Weights of a small transformer language model: MLP 576 SwiGLU, normalized queries and keys.
Each number is 200 + 20 x the weight over the matrix's rms, rounded and kept within 0 to 999. Layers, rows and columns count from 0.

# up: layer 3 MLP up, 576x224, rms 0.287, rows 497-517, columns 0-111
# down: layer 3 MLP down (transposed), 576x224, rms 0.256, rows 497-517, columns 0-111
# gate: layer 3 MLP gate, 576x224, rms 0.286, rows 498-517, columns 0-111
up497,197,172,219,192,210,185,188,213,196,197,243,214,204,234,217,211,210,167,199,183,207,213,189,203,194,192,231,203,191,192,214,185,191,215,171,187,171,213,204,206,233,201,210,204,181,214,196,202,207,196,206,165,185,206,242,177,229,163,221,182,198,215,193,185,170,210,196,221,230,187,177,201,200,210,215,210,177,209,176,197,192,190,172,175,222,218,223,193,238,201,238,214,183,242,202,215,192,173,167,209,205,197,179,187,230,209,195,186,194,151,231,193
down497,190,189,214,162,216,198,192,204,193,205,178,165,232,222,209,211,213,173,198,197,219,216,198,240,199,194,188,203,188,220,252,212,211,219,196,198,197,252,193,204,180,191,197,201,217,221,218,165,182,203,183,218,233,206,164,199,185,197,211,210,180,197,184,190,192,193,227,210,223,196,202,256,200,222,232,214,201,186,171,206,218,190,217,244,182,221,210,207,193,215,184,200,178,207,162,193,189,234,190,212,204,181,215,245,210,211,220,195,203,198,204,216
gate498,213,180,217,220,210,198,172,203,202,181,228,234,212,193,218,220,189,221,191,195,187,189,190,190,175,195,159,235,190,227,180,152,195,184,192,222,182,221,189,190,160,216,223,199,222,186,221,161,201,203,194,151,193,177,194,174,194,217,213,199,181,214,184,210,204,250,225,152,165,258,209,184,203,182,225,234,193,228,206,178,218,181,209,185,208,199,209,182,188,221,197,223,192,234,201,191,221,221,189,168,187,207,195,165,186,188,226,215,201,210,192,172
up498,201,184,200,214,197,194,166,181,224,239,179,215,183,200,252,208,224,241,241,197,220,198,209,232,201,180,199,229,206,205,216,209,195,221,207,221,222,180,219,205,208,242,207,200,206,221,216,235,209,140,189,204,206,188,158,199,169,197,251,225,223,218,206,233,192,195,195,225,164,250,194,214,226,188,208,209,187,201,218,152,198,190,192,213,227,176,193,190,209,230,179,165,191,157,247,192,224,240,184,214,183,203,184,194,181,220,205,186,213,229,174,193
down498,233,204,177,217,196,209,198,207,213,205,203,172,134,216,227,208,219,204,203,213,233,172,209,236,230,197,219,197,222,199,190,188,188,214,168,185,200,165,216,177,236,203,189,216,198,225,198,263,202,200,189,201,227,252,176,213,184,195,203,188,232,184,188,192,235,207,243,235,177,191,177,181,180,167,215,158,201,197,199,189,197,186,214,199,226,213,170,206,177,190,185,184,199,210,255,196,199,216,205,253,193,201,204,189,196,176,159,243,195,187,198,236
gate499,209,199,204,184,209,181,217,212,221,194,210,224,155,151,228,186,180,222,223,185,219,185,198,175,193,224,204,195,172,246,197,210,189,186,235,219,232,202,240,171,190,172,210,201,187,214,205,175,205,189,194,172,197,216,195,220,219,198,157,212,175,204,198,187,200,169,237,182,200,166,210,227,199,203,172,187,199,195,194,177,198,210,239,200,232,202,191,207,183,174,182,203,193,191,214,205,176,231,166,167,211,222,209,200,244,211,193,211,227,185,175,167
up499,199,189,241,208,162,179,231,188,183,179,183,233,175,183,221,179,183,198,246,211,222,226,197,180,198,234,184,173,179,222,185,178,263,165,221,206,199,193,215,163,167,232,197,205,232,174,227,197,211,179,176,212,204,194,200,240,234,192,158,212,171,201,207,175,187,202,210,188,196,195,230,166,188,231,209,206,176,183,203,230,202,233,201,196,200,165,185,205,195,211,211,210,204,188,208,169,202,189,201,191,223,205,192,194,214,204,182,208,273,194,165,215
down499,235,202,222,200,194,188,232,191,224,195,226,256,217,188,177,174,216,230,198,207,173,175,209,198,205,189,170,197,193,167,166,182,193,203,187,207,202,219,189,179,177,209,184,198,199,185,215,211,228,185,199,222,213,183,182,211,206,168,161,199,225,195,192,251,190,231,232,219,177,208,218,184,212,198,220,212,211,225,193,184,227,230,135,205,215,197,174,232,215,198,177,169,239,201,208,188,238,211,187,189,223,198,183,197,240,217,183,196,222,203,199,202
gate500,221,169,161,205,199,204,181,192,196,194,213,192,207,203,237,196,209,200,206,200,216,217,210,187,190,205,171,218,215,203,192,175,199,214,205,212,214,195,205,216,192,220,168,208,199,205,163,196,192,215,196,207,206,193,199,212,199,183,203,146,195,225,198,195,175,219,210,188,215,191,165,211,199,233,185,192,190,222,223,206,195,211,201,205,172,205,209,177,193,221,191,231,188,170,168,205,187,226,212,170,234,182,171,223,223,185,147,199,179,210,220,212
up500,159,203,239,188,204,196,170,210,172,220,206,199,192,221,176,223,183,229,187,179,160,180,215,221,221,231,190,213,209,203,210,184,213,220,232,226,194,205,211,166,177,172,200,194,217,182,205,191,177,165,208,215,191,206,202,183,218,225,187,219,214,202,223,216,175,174,217,233,178,216,214,174,197,182,205,152,173,182,199,154,190,205,203,204,217,164,178,224,168,181,227,170,193,193,195,200,230,192,202,171,184,244,235,222,194,211,179,243,203,202,192,194
down500,214,207,220,177,248,156,207,224,214,201,180,180,222,177,245,218,191,175,187,210,206,184,220,208,192,244,208,212,178,204,206,193,194,219,226,177,213,196,206,153,191,203,239,211,203,187,218,220,187,197,200,177,222,195,211,251,192,227,208,204,258,207,186,238,188,199,225,218,171,227,188,219,215,202,194,173,178,158,202,145,221,223,208,227,178,187,216,203,205,180,241,200,173,189,199,183,215,223,200,200,198,194,217,223,183,194,215,207,206,212,194,190
gate501,192,168,211,206,180,183,207,205,210,144,196,190,181,186,210,223,182,187,209,249,189,175,224,199,218,189,184,205,209,193,225,161,202,173,211,197,217,189,198,226,211,227,205,181,163,204,156,197,205,206,214,179,210,221,219,189,212,214,208,194,183,224,194,240,196,193,191,197,203,226,233,230,215,201,206,184,216,215,208,180,177,199,227,184,189,221,200,218,209,224,180,198,204,225,166,159,209,178,192,162,210,182,238,184,187,195,202,213,200,206,188,206
up501,207,216,202,220,211,201,195,255,199,197,201,186,199,178,205,174,184,188,203,222,187,219,215,203,228,170,171,191,195,258,212,166,201,209,201,215,192,212,209,206,205,191,197,180,175,234,163,182,175,194,194,206,248,234,184,202,202,214,217,216,199,207,188,233,211,215,215,226,155,202,229,234,209,200,195,205,179,224,218,220,169,201,191,201,208,208,176,160,206,194,195,199,189,234,164,174,214,189,186,176,193,184,259,189,168,197,197,178,194,196,207,205
down501,196,237,224,194,214,163,174,205,149,187,198,212,214,191,199,215,192,220,189,218,208,231,200,177,226,183,189,212,165,217,203,183,189,177,228,175,193,196,164,230,185,211,183,152,215,186,218,165,223,213,218,203,174,230,230,208,225,199,194,230,208,177,230,207,180,186,187,215,216,220,208,186,190,189,219,211,224,192,213,173,212,193,183,199,184,162,221,214,165,207,184,193,210,196,216,200,159,216,215,180,186,211,166,236,168,153,223,190,189,217,224,197
gate502,189,223,186,192,191,194,186,202,241,194,185,166,202,209,214,228,222,186,200,206,168,190,179,171,181,156,210,162,217,217,240,189,234,152,182,200,203,207,199,177,199,171,247,157,209,192,213,223,194,188,201,190,188,209,203,213,211,161,183,204,197,207,172,205,211,219,195,200,183,220,207,202,192,194,208,173,203,222,175,206,178,208,225,204,177,210,197,175,178,179,166,186,159,190,196,197,187,215,207,190,186,195,209,222,262,167,167,202,207,236,199,183
up502,195,195,173,216,183,175,167,205,212,213,182,212,187,193,236,218,205,213,223,197,197,222,178,220,211,192,190,227,211,190,220,190,208,187,169,220,195,202,211,222,201,203,211,182,199,175,169,223,200,195,199,170,207,188,201,237,219,201,173,197,213,226,157,189,215,170,242,224,185,215,243,217,168,185,213,176,188,228,199,218,191,207,207,212,211,221,194,179,190,181,183,181,185,213,220,193,205,213,200,206,207,201,201,175,208,212,200,199,235,218,193,196
down502,179,208,228,210,183,207,183,209,196,181,178,184,237,200,209,157,203,242,217,164,213,184,189,201,232,206,225,190,195,205,172,178,213,231,197,219,205,213,197,205,200,188,213,189,178,218,198,179,185,191,190,184,215,231,210,203,200,239,217,223,197,197,231,176,190,192,195,195,184,182,175,177,210,157,194,213,204,203,191,204,203,189,232,209,203,178,215,175,223,189,196,199,234,175,166,204,164,216,244,194,172,220,203,201,183,242,213,158,198,172,180,198
gate503,199,228,164,197,176,195,187,195,201,193,192,228,196,151,206,235,189,220,200,217,256,213,213,226,230,217,193,205,224,185,182,199,210,216,197,200,194,201,177,197,238,199,215,203,174,173,216,190,202,204,178,188,196,202,209,203,206,223,197,225,181,202,193,160,205,208,215,243,195,173,177,186,237,207,211,200,204,210,180,197,167,219,204,165,195,209,175,210,183,215,193,176,221,184,165,223,201,190,231,221,227,210,185,218,198,204,206,201,199,241,187,196
up503,188,195,187,228,197,199,216,186,212,197,181,186,215,135,190,221,186,187,212,206,220,179,157,229,212,205,201,206,195,223,173,201,208,221,174,175,192,221,198,180,226,170,209,195,185,198,229,194,213,212,211,216,173,186,198,168,212,237,223,245,201,217,210,198,203,186,193,218,183,166,169,169,227,244,221,207,218,189,238,220,205,205,188,209,205,211,210,184,215,203,167,206,219,197,219,209,177,179,211,227,199,204,184,203,209,224,203,201,206,220,212,162
down503,210,205,216,214,182,215,198,198,207,204,204,198,173,232,186,209,202,191,194,187,203,199,222,224,174,201,204,219,192,246,219,177,237,163,213,175,190,249,192,220,193,193,211,221,194,191,204,232,228,183,210,200,180,214,195,222,184,177,174,220,231,212,178,188,218,197,218,200,207,170,257,177,226,181,204,193,178,215,189,232,218,217,190,233,224,214,186,181,182,232,215,207,191,177,213,208,148,171,232,195,216,181,219,203,233,198,197,190,220,162,192,209
gate504,146,200,210,181,146,200,231,221,226,232,199,199,225,229,203,180,187,188,195,193,199,194,176,207,182,208,200,175,210,199,233,190,200,199,191,222,176,185,197,220,170,189,218,195,195,231,229,170,182,195,176,209,202,238,218,152,221,203,186,225,232,187,165,233,206,176,174,233,201,182,186,167,210,152,249,199,198,187,170,235,212,203,166,229,175,187,206,182,205,189,207,215,198,188,202,206,187,177,176,201,192,203,162,186,195,220,216,167,175,178,189,202
up504,213,213,192,198,205,193,181,169,194,209,187,199,189,201,219,229,246,221,163,191,180,232,212,214,212,184,208,204,192,204,227,197,202,177,200,203,199,198,166,182,195,215,170,215,198,157,208,188,205,198,203,195,208,195,229,236,186,217,205,176,199,204,232,189,203,241,206,176,198,218,220,213,166,214,195,197,198,208,192,171,183,197,186,198,218,193,193,188,218,241,215,166,197,241,178,180,210,196,210,171,224,191,246,216,195,245,167,197,204,210,215,206
down504,182,198,199,201,209,212,205,216,223,200,178,193,226,174,208,188,224,231,187,222,237,190,200,164,185,213,190,225,238,207,168,146,180,173,198,158,199,172,196,187,199,199,227,202,187,196,194,217,185,214,202,197,211,181,236,193,178,218,187,178,209,200,237,215,167,212,186,204,188,208,182,196,250,199,189,224,189,225,205,210,188,179,227,181,207,203,160,191,218,212,194,186,209,199,225,228,215,173,195,191,227,221,192,194,204,169,187,172,231,199,204,168
gate505,192,218,254,203,201,163,216,183,201,196,230,152,224,172,200,180,198,237,162,191,214,195,199,193,236,182,209,218,198,185,191,222,200,215,206,208,171,195,184,200,201,229,181,173,207,196,219,206,160,183,223,205,211,198,183,183,206,166,157,187,194,196,207,178,185,181,189,184,183,217,196,223,203,210,213,204,241,234,237,218,202,193,185,199,176,169,241,199,187,202,209,191,175,205,198,211,191,243,198,169,175,201,204,204,215,179,218,230,215,190,170,213
up505,189,200,192,195,188,212,214,191,219,213,200,207,198,193,186,204,171,176,174,234,192,197,205,204,185,215,176,203,213,203,183,197,215,210,215,189,227,223,176,171,154,187,206,180,215,164,190,230,208,218,204,182,205,179,235,215,210,254,187,211,203,213,200,227,244,201,218,225,192,192,164,146,178,197,169,200,191,183,198,201,194,189,204,206,188,233,199,222,168,219,196,201,185,202,180,170,198,183,222,216,206,201,202,221,188,246,213,186,204,218,202,204
down505,225,211,206,235,209,187,204,192,224,239,191,205,221,154,186,176,173,210,172,215,168,170,202,200,194,216,176,230,221,220,204,220,194,190,189,179,220,222,190,217,163,195,219,241,190,190,217,219,193,224,211,215,205,195,243,191,229,223,223,218,186,211,196,199,221,191,195,189,198,199,176,191,179,187,185,204,205,213,215,191,161,173,221,179,206,206,190,193,198,194,216,187,172,193,171,218,224,189,193,210,237,214,191,224,234,248,237,194,225,210,195,185
gate506,183,186,169,169,182,189,177,200,207,161,215,234,179,156,232,195,211,178,224,208,195,175,232,212,196,219,172,226,213,206,174,210,189,215,235,217,176,179,183,185,227,210,229,190,208,213,187,177,164,211,205,171,227,208,185,202,181,234,232,177,220,188,227,238,208,196,224,191,213,214,182,216,185,201,213,214,165,166,226,198,178,224,189,180,203,167,215,198,170,201,214,187,138,172,212,198,208,220,215,215,171,210,225,198,179,198,166,227,237,198,186,224
up506,203,198,180,216,211,197,212,197,219,174,188,182,209,177,213,216,204,205,170,188,186,181,179,227,169,200,211,173,194,193,156,168,217,172,185,189,185,205,224,180,198,197,161,220,199,182,167,189,248,208,195,199,226,223,202,157,186,187,221,190,201,231,188,218,181,238,217,225,203,213,215,225,216,207,195,193,192,170,234,195,212,206,216,204,204,198,188,210,198,197,188,196,173,159,214,192,194,207,222,183,171,188,216,196,200,186,188,232,202,181,205,198
down506,164,194,214,204,238,197,200,208,200,190,216,221,222,232,195,227,207,190,182,210,209,219,179,198,210,190,193,223,221,176,161,175,225,182,197,226,220,225,211,198,215,200,212,206,194,197,237,215,188,164,232,205,183,210,202,185,199,186,172,195,207,187,198,201,229,194,212,186,199,173,204,186,185,174,213,188,247,224,184,182,207,202,204,206,198,207,210,207,191,208,176,205,193,181,170,198,157,201,237,216,209,180,163,173,200,188,234,166,177,158,197,210
gate507,185,203,204,218,210,192,211,237,199,171,188,195,163,227,193,179,194,188,195,194,199,219,201,217,252,207,194,223,250,187,184,183,221,213,183,216,190,215,194,212,213,190,180,232,217,191,206,185,188,175,188,215,201,228,209,218,209,238,197,194,161,195,221,200,171,204,179,189,226,201,167,189,195,199,221,217,201,193,157,184,199,170,168,183,255,189,213,189,218,190,210,203,214,246,133,199,170,174,205,208,208,216,186,208,188,193,214,180,167,199,202,197
up507,192,193,230,196,187,193,210,194,184,179,221,190,218,221,171,187,187,149,188,210,208,184,200,194,218,205,190,154,206,177,204,187,218,214,189,237,186,206,167,191,187,174,209,246,173,251,216,186,142,216,166,216,179,211,182,201,193,185,170,200,168,211,184,169,206,231,210,202,194,200,218,217,189,224,198,203,195,174,206,173,174,186,183,196,206,198,190,195,186,205,193,199,208,186,196,178,210,174,198,180,175,178,190,175,242,199,172,180,196,228,184,204
down507,186,199,187,222,194,209,179,158,216,183,227,182,175,202,190,211,182,192,211,166,214,216,237,209,190,192,173,178,213,212,167,175,230,228,190,251,185,267,183,228,196,187,155,198,158,243,167,197,163,235,156,184,183,221,194,225,173,201,180,221,188,204,161,203,220,204,232,225,227,211,194,215,192,219,183,216,206,209,195,166,178,208,199,187,212,191,197,196,227,213,208,199,192,173,199,185,213,180,218,172,175,207,230,205,224,189,155,177,201,211,203,215
gate508,194,176,199,194,187,196,202,190,168,237,188,220,184,209,211,214,178,222,192,191,197,222,187,202,214,167,209,186,226,199,204,244,203,196,216,193,213,194,197,194,195,211,202,181,211,224,173,193,217,190,182,195,174,193,184,199,207,208,187,201,214,214,220,208,204,193,228,192,177,182,189,201,204,180,208,205,199,198,190,191,170,207,201,203,174,209,256,206,212,201,195,187,178,197,213,230,207,226,194,194,180,193,193,197,186,183,187,181,200,235,191,169
up508,203,216,196,212,195,210,201,231,225,194,229,191,216,198,202,183,180,195,213,210,222,202,193,224,208,191,202,187,196,189,217,174,222,197,222,186,183,166,215,227,211,176,169,206,163,198,216,197,195,200,200,170,171,202,186,191,208,177,198,183,193,200,198,225,163,194,181,227,212,203,196,179,171,214,219,182,218,187,184,218,187,218,212,245,179,178,203,201,205,193,198,194,200,218,212,174,228,210,217,207,213,229,208,168,197,216,208,199,215,191,199,206
down508,199,192,211,199,207,167,215,209,188,221,194,214,206,219,221,190,171,223,200,198,239,222,172,201,190,216,215,195,217,220,191,201,209,198,185,181,178,203,224,223,193,163,208,156,160,212,205,191,193,186,193,177,201,198,195,185,199,169,213,201,197,197,205,209,194,220,209,204,215,199,157,153,183,184,223,201,181,214,187,200,182,172,222,230,179,218,230,191,198,167,205,205,208,220,204,194,192,225,217,196,192,207,152,171,207,218,159,186,211,193,172,170
gate509,209,216,198,178,207,169,210,199,213,229,209,186,244,197,189,188,185,207,197,203,224,221,173,178,199,208,234,209,191,207,196,171,197,218,200,169,201,179,223,206,193,171,198,192,207,187,235,205,209,190,161,201,189,175,186,140,206,180,201,201,209,188,178,190,173,212,227,197,165,192,168,198,184,186,183,219,195,187,209,206,195,206,197,201,235,184,223,189,193,177,222,214,205,193,209,198,213,198,174,226,195,166,220,198,208,175,202,185,223,216,210,183
up509,194,198,243,210,155,174,199,202,146,174,167,199,173,199,187,184,212,194,196,216,213,207,191,236,209,156,176,199,219,189,236,219,195,213,224,231,215,200,188,173,207,203,187,189,192,209,178,174,156,240,198,177,221,193,173,171,188,223,190,206,197,182,186,204,178,261,200,246,201,156,184,168,177,210,206,170,205,201,201,192,231,242,220,237,217,196,194,195,199,189,179,196,168,218,192,205,191,165,193,192,196,224,183,198,131,217,164,195,197,181,190,207
down509,217,202,196,193,181,211,227,213,196,199,166,176,173,229,171,175,192,166,177,183,194,225,205,214,238,177,194,211,223,182,203,208,205,218,231,202,215,198,194,229,206,162,203,213,216,210,189,151,204,203,201,212,190,200,217,220,202,155,208,176,210,175,219,172,217,169,184,209,183,198,203,201,207,212,215,193,212,161,204,182,199,187,210,174,219,191,209,209,184,180,208,183,222,167,187,216,218,192,174,195,255,200,224,173,197,188,179,210,175,206,208,223
gate510,204,202,207,190,204,199,226,207,180,194,213,181,212,207,202,214,143,216,193,235,241,219,186,150,217,221,196,201,213,192,216,212,233,187,243,162,201,179,181,208,199,206,215,200,193,222,190,179,206,198,178,215,196,201,187,177,224,181,179,213,183,180,196,191,215,181,174,225,179,162,218,195,209,238,220,221,202,234,172,222,160,237,229,199,189,221,232,200,176,194,220,137,199,196,207,217,176,215,172,190,185,193,206,196,176,192,213,210,203,191,189,197
up510,184,212,190,178,198,180,205,195,216,229,177,227,183,157,213,214,194,181,195,217,206,218,205,203,173,198,171,173,195,209,214,219,209,214,185,188,158,207,215,258,191,182,176,235,194,215,207,190,202,225,239,204,184,204,208,204,181,168,194,199,200,201,199,175,171,206,182,184,175,207,212,153,201,211,234,218,202,186,189,231,209,171,226,205,185,208,169,175,192,206,240,187,189,199,198,213,189,180,221,231,244,205,182,231,197,190,233,177,225,178,198,194
down510,188,185,163,192,194,233,178,238,177,202,215,181,211,215,206,164,221,201,222,247,223,207,183,162,207,220,190,182,210,204,213,192,221,195,223,172,151,195,167,160,183,211,189,191,188,207,209,203,190,213,216,165,185,168,195,188,196,170,181,196,194,163,187,199,216,215,225,222,202,215,214,175,163,207,172,219,207,230,187,214,221,194,177,221,204,204,214,188,211,214,193,216,156,180,197,222,193,208,230,185,228,218,156,212,173,190,202,223,176,174,201,204
gate511,187,223,216,193,234,202,206,193,220,190,203,201,189,214,216,207,225,219,213,175,196,188,211,191,215,214,208,195,209,195,228,184,197,177,215,226,208,177,195,232,165,160,225,185,182,199,208,171,207,219,193,228,187,234,198,235,192,216,208,175,173,176,229,217,177,198,187,206,223,240,189,189,234,246,192,184,194,210,200,163,173,169,210,241,250,166,205,235,218,235,207,225,224,181,214,233,187,201,217,219,195,194,217,204,190,203,194,189,181,214,184,209
up511,205,201,195,194,193,161,192,233,175,201,187,206,229,198,186,196,197,201,190,207,180,187,174,193,230,183,200,209,188,199,147,187,207,222,190,211,205,206,214,188,215,210,191,231,218,182,237,195,162,175,181,184,181,232,229,211,190,177,189,218,233,205,194,191,216,218,223,191,207,170,157,185,191,182,204,232,203,184,205,207,216,204,184,196,154,210,226,184,197,194,214,183,198,202,192,183,203,186,198,208,216,220,200,226,198,204,205,185,226,188,180,165
down511,204,199,199,211,219,218,196,204,218,210,210,157,209,213,199,219,201,186,168,202,175,236,190,187,183,183,172,189,183,201,198,211,212,182,197,193,215,191,193,191,241,182,192,179,198,189,237,193,210,219,209,225,183,199,189,228,213,219,213,189,187,170,173,188,218,196,203,191,247,200,180,185,210,252,162,189,196,214,184,189,188,178,182,217,231,183,192,224,175,231,203,200,195,196,200,211,181,195,195,216,208,216,223,161,186,185,166,198,229,172,190,194
gate512,197,174,206,177,182,183,230,190,185,199,227,187,194,188,208,243,209,203,232,192,176,179,215,215,226,177,188,220,185,209,220,215,209,212,178,182,232,159,206,216,209,211,178,212,237,208,219,200,196,207,192,172,178,208,220,204,216,211,229,187,217,176,219,218,213,175,197,220,200,195,197,220,222,210,179,194,214,228,205,180,189,208,183,233,200,211,182,182,198,188,220,189,171,226,221,213,178,180,216,214,201,167,242,177,203,200,185,221,154,232,239,188
up512,190,185,190,229,189,178,263,211,222,208,176,212,223,187,213,204,187,171,217,191,232,216,174,210,186,212,186,189,209,218,222,183,190,201,178,203,193,210,196,196,191,193,222,177,193,199,202,201,226,169,220,229,199,222,203,177,197,206,195,233,225,212,191,204,220,207,213,194,205,203,184,179,163,208,209,200,196,147,209,185,198,223,190,182,190,212,192,181,187,200,177,203,242,209,211,183,209,208,183,200,214,219,196,256,194,187,189,184,209,214,172,235
down512,174,212,221,225,172,208,197,178,166,219,175,203,190,191,218,174,178,191,222,189,207,217,190,185,208,212,187,223,215,211,201,210,205,233,225,185,231,220,224,217,219,171,201,185,233,247,226,195,205,200,181,185,215,175,211,170,166,211,212,230,218,252,190,206,217,163,208,202,180,178,219,172,185,226,208,195,182,164,227,221,167,201,179,151,170,194,213,216,219,248,158,192,199,225,180,197,185,195,176,177,207,223,227,216,192,213,179,189,193,216,205,205
gate513,218,225,211,215,198,239,197,224,221,218,176,182,190,177,260,202,208,211,212,190,221,218,208,166,211,237,183,227,174,183,162,215,202,166,186,215,194,196,202,197,203,190,220,164,188,183,196,189,204,192,208,162,227,209,210,220,223,197,234,153,184,168,198,193,215,169,193,198,210,243,173,197,224,182,213,203,230,208,194,218,196,207,213,197,210,238,183,217,186,201,184,222,167,190,229,197,219,225,191,219,194,193,216,244,214,200,192,219,223,211,177,191
up513,214,197,198,210,194,200,211,199,181,195,228,184,175,178,228,189,234,193,197,202,251,220,188,213,226,210,211,205,203,186,196,176,201,236,208,204,168,174,200,191,208,205,219,189,197,179,166,172,203,195,183,180,224,178,171,229,167,220,202,219,200,200,202,192,216,167,199,240,238,227,153,226,199,188,214,207,200,171,226,209,192,214,221,218,196,192,238,172,206,160,191,176,210,233,212,207,216,186,191,212,198,195,207,202,235,164,171,189,185,190,216,200
down513,193,210,175,250,170,194,204,199,190,201,229,220,192,216,182,198,225,226,202,213,200,197,192,228,204,213,219,194,206,227,252,220,212,207,203,180,179,194,176,203,189,207,196,240,196,198,168,210,190,219,228,183,190,193,219,152,187,222,205,197,198,215,202,198,207,168,213,182,236,194,221,218,222,204,221,186,194,188,221,186,211,190,215,198,190,160,204,221,232,236,166,195,155,185,182,177,198,185,199,172,196,182,196,194,212,205,209,169,198,195,184,250
gate514,191,181,193,235,203,213,219,209,208,199,186,178,176,246,210,211,226,188,196,206,216,192,181,168,220,202,218,205,204,191,194,198,206,183,137,169,220,211,216,157,188,190,212,207,163,202,199,192,228,227,206,195,193,212,148,151,196,208,208,216,201,205,177,171,210,204,197,192,210,209,212,235,208,227,189,246,169,200,210,228,213,197,219,167,207,203,191,181,191,219,214,198,160,193,192,194,219,234,229,216,186,162,207,218,215,192,233,225,196,199,192,177
up514,169,197,184,226,165,184,221,157,206,168,214,189,232,237,220,201,208,205,238,226,208,219,213,184,261,196,226,206,239,213,169,212,211,210,212,173,201,191,196,201,215,182,225,239,206,160,163,219,235,231,234,151,232,195,205,204,177,184,214,235,208,201,205,183,210,216,207,222,236,204,207,233,151,222,202,188,195,196,204,212,177,180,184,213,192,205,232,218,235,171,184,161,166,198,179,189,203,202,189,182,193,171,183,178,195,185,218,207,206,189,235,212
down514,209,172,187,214,213,172,175,166,219,192,190,162,184,187,230,205,228,217,224,201,201,167,202,201,171,218,205,193,191,189,173,201,213,189,192,206,233,191,176,208,164,198,198,227,234,187,200,203,206,181,188,208,219,175,204,200,164,184,207,185,243,220,167,183,198,188,211,198,186,210,203,224,153,261,192,167,214,231,173,243,198,202,180,203,200,214,245,200,207,196,197,182,216,197,174,224,167,204,181,190,198,165,210,191,196,194,214,224,185,206,215,199
gate515,207,200,187,201,220,193,167,198,211,193,209,203,171,174,230,186,197,186,181,252,196,174,191,154,163,196,199,221,219,205,237,163,238,188,205,221,213,230,200,186,184,174,206,166,209,202,197,208,215,177,190,170,186,186,218,234,188,238,212,147,199,197,172,188,191,221,186,185,175,214,170,177,208,174,214,229,207,211,193,229,204,206,210,203,231,200,197,193,198,198,198,234,183,198,205,235,160,219,217,213,173,194,183,216,220,223,219,180,224,203,190,219
up515,215,211,205,186,193,208,219,211,179,209,209,164,199,184,220,234,206,193,223,194,203,216,225,205,173,197,202,187,208,176,207,240,175,210,192,210,203,197,180,179,196,217,217,227,180,178,208,188,218,225,199,205,196,231,220,199,197,199,173,225,191,168,169,204,216,213,245,252,202,181,209,200,204,199,185,245,191,173,193,166,203,188,212,196,221,227,187,194,210,223,205,229,256,190,213,201,243,235,211,216,205,208,196,205,209,172,198,203,159,184,193,231
down515,176,163,172,230,184,200,174,205,180,206,195,173,212,192,207,217,210,227,228,208,168,188,223,218,168,202,192,154,193,215,199,185,207,166,202,202,208,226,170,172,212,194,215,153,234,170,188,204,201,216,172,161,199,188,197,165,184,244,209,208,210,216,189,213,208,174,205,202,208,211,189,223,167,224,211,202,218,189,189,160,212,194,224,203,161,217,192,216,164,222,182,211,249,193,185,207,236,205,191,196,224,219,219,197,213,215,197,232,220,226,181,206
gate516,198,159,211,206,176,189,180,185,184,199,247,165,218,201,203,209,195,171,250,167,182,189,222,197,206,182,221,212,207,199,176,235,227,202,198,206,199,201,195,172,233,160,209,202,225,192,196,190,187,213,173,193,220,175,194,232,187,168,195,186,188,198,224,196,202,181,224,174,181,256,159,230,176,209,199,226,189,191,199,189,217,207,187,171,201,213,192,213,179,197,242,180,196,226,222,189,182,210,193,211,203,191,210,210,214,182,182,207,184,181,203,213
up516,189,163,191,212,213,171,220,196,192,202,216,186,217,189,202,228,166,170,200,187,195,201,212,183,212,162,220,196,193,211,224,230,211,183,177,209,192,235,234,202,244,166,236,226,198,231,171,226,175,186,188,204,185,188,171,246,179,192,180,186,205,207,236,200,209,212,210,212,185,212,211,212,187,250,223,209,196,209,168,208,208,217,207,168,191,222,177,191,224,179,211,189,220,246,216,208,200,171,184,198,187,211,195,202,220,206,216,218,199,204,182,220
down516,177,172,216,187,182,193,198,185,213,205,196,175,205,213,234,172,209,151,203,215,203,201,197,223,188,197,199,192,178,196,185,211,220,195,189,217,178,192,201,234,224,207,219,214,198,239,147,226,175,207,193,207,216,240,181,212,207,203,201,210,209,196,196,255,205,256,193,209,177,189,216,184,235,247,193,174,240,183,237,224,225,220,226,212,182,204,204,218,206,228,195,172,214,217,172,188,227,219,183,214,212,181,209,214,236,224,202,205,195,202,184,200
gate517,211,149,205,242,229,171,177,167,231,203,175,172,222,139,199,174,194,196,207,250,184,217,236,164,187,190,197,185,201,198,201,203,195,226,218,222,230,192,187,200,220,222,184,216,238,191,217,190,192,223,173,177,192,233,213,200,200,194,203,213,198,168,181,201,207,208,230,213,193,239,156,171,211,181,210,197,221,208,175,203,204,189,190,215,161,217,177,191,208,210,169,185,184,194,204,200,205,191,197,205,207,194,199,171,224,197,208,203,209,200,204,214
up517,207,207,159,171,182,192,195,228,194,182,198,211,198,197,206,206,235,199,185,179,214,189,222,173,198,191,235,215,205,198,222,172,197,191,204,190,186,212,215,217,207,199,220,223,190,228,223,203,157,210,202,218,225,178,195,205,209,192,171,242,205,223,155,208,180,178,186,164,187,168,215,178,207,196,195,198,223,201,204,188,229,175,184,207,223,172,210,199,210,214,175,192,197,224,243,202,181,172,239,221,233,212,194,204,178,201,190,193,167,215,177,217
down517,204,180,182,176,172,203,195,214,231,222,195,191,198,185,178,208,203,191,214,214,239,209,215,195,206,216,195,225,166,195,221,187,203,201,209,216,221,236,186,189,230,219,210,178,167,204,187,220,203,223,181,158,174,199,222,228,221,231,196,165,153,177,200,220,204,224,208,217,215,171,220,216,190,219,195,186,231,243,214,210,226,177,198,253,228,189,214,206,194,185,212,208,230,211,216,203,180,143,193,218,160,162,209,192,238,223,212,196,200,187,181,185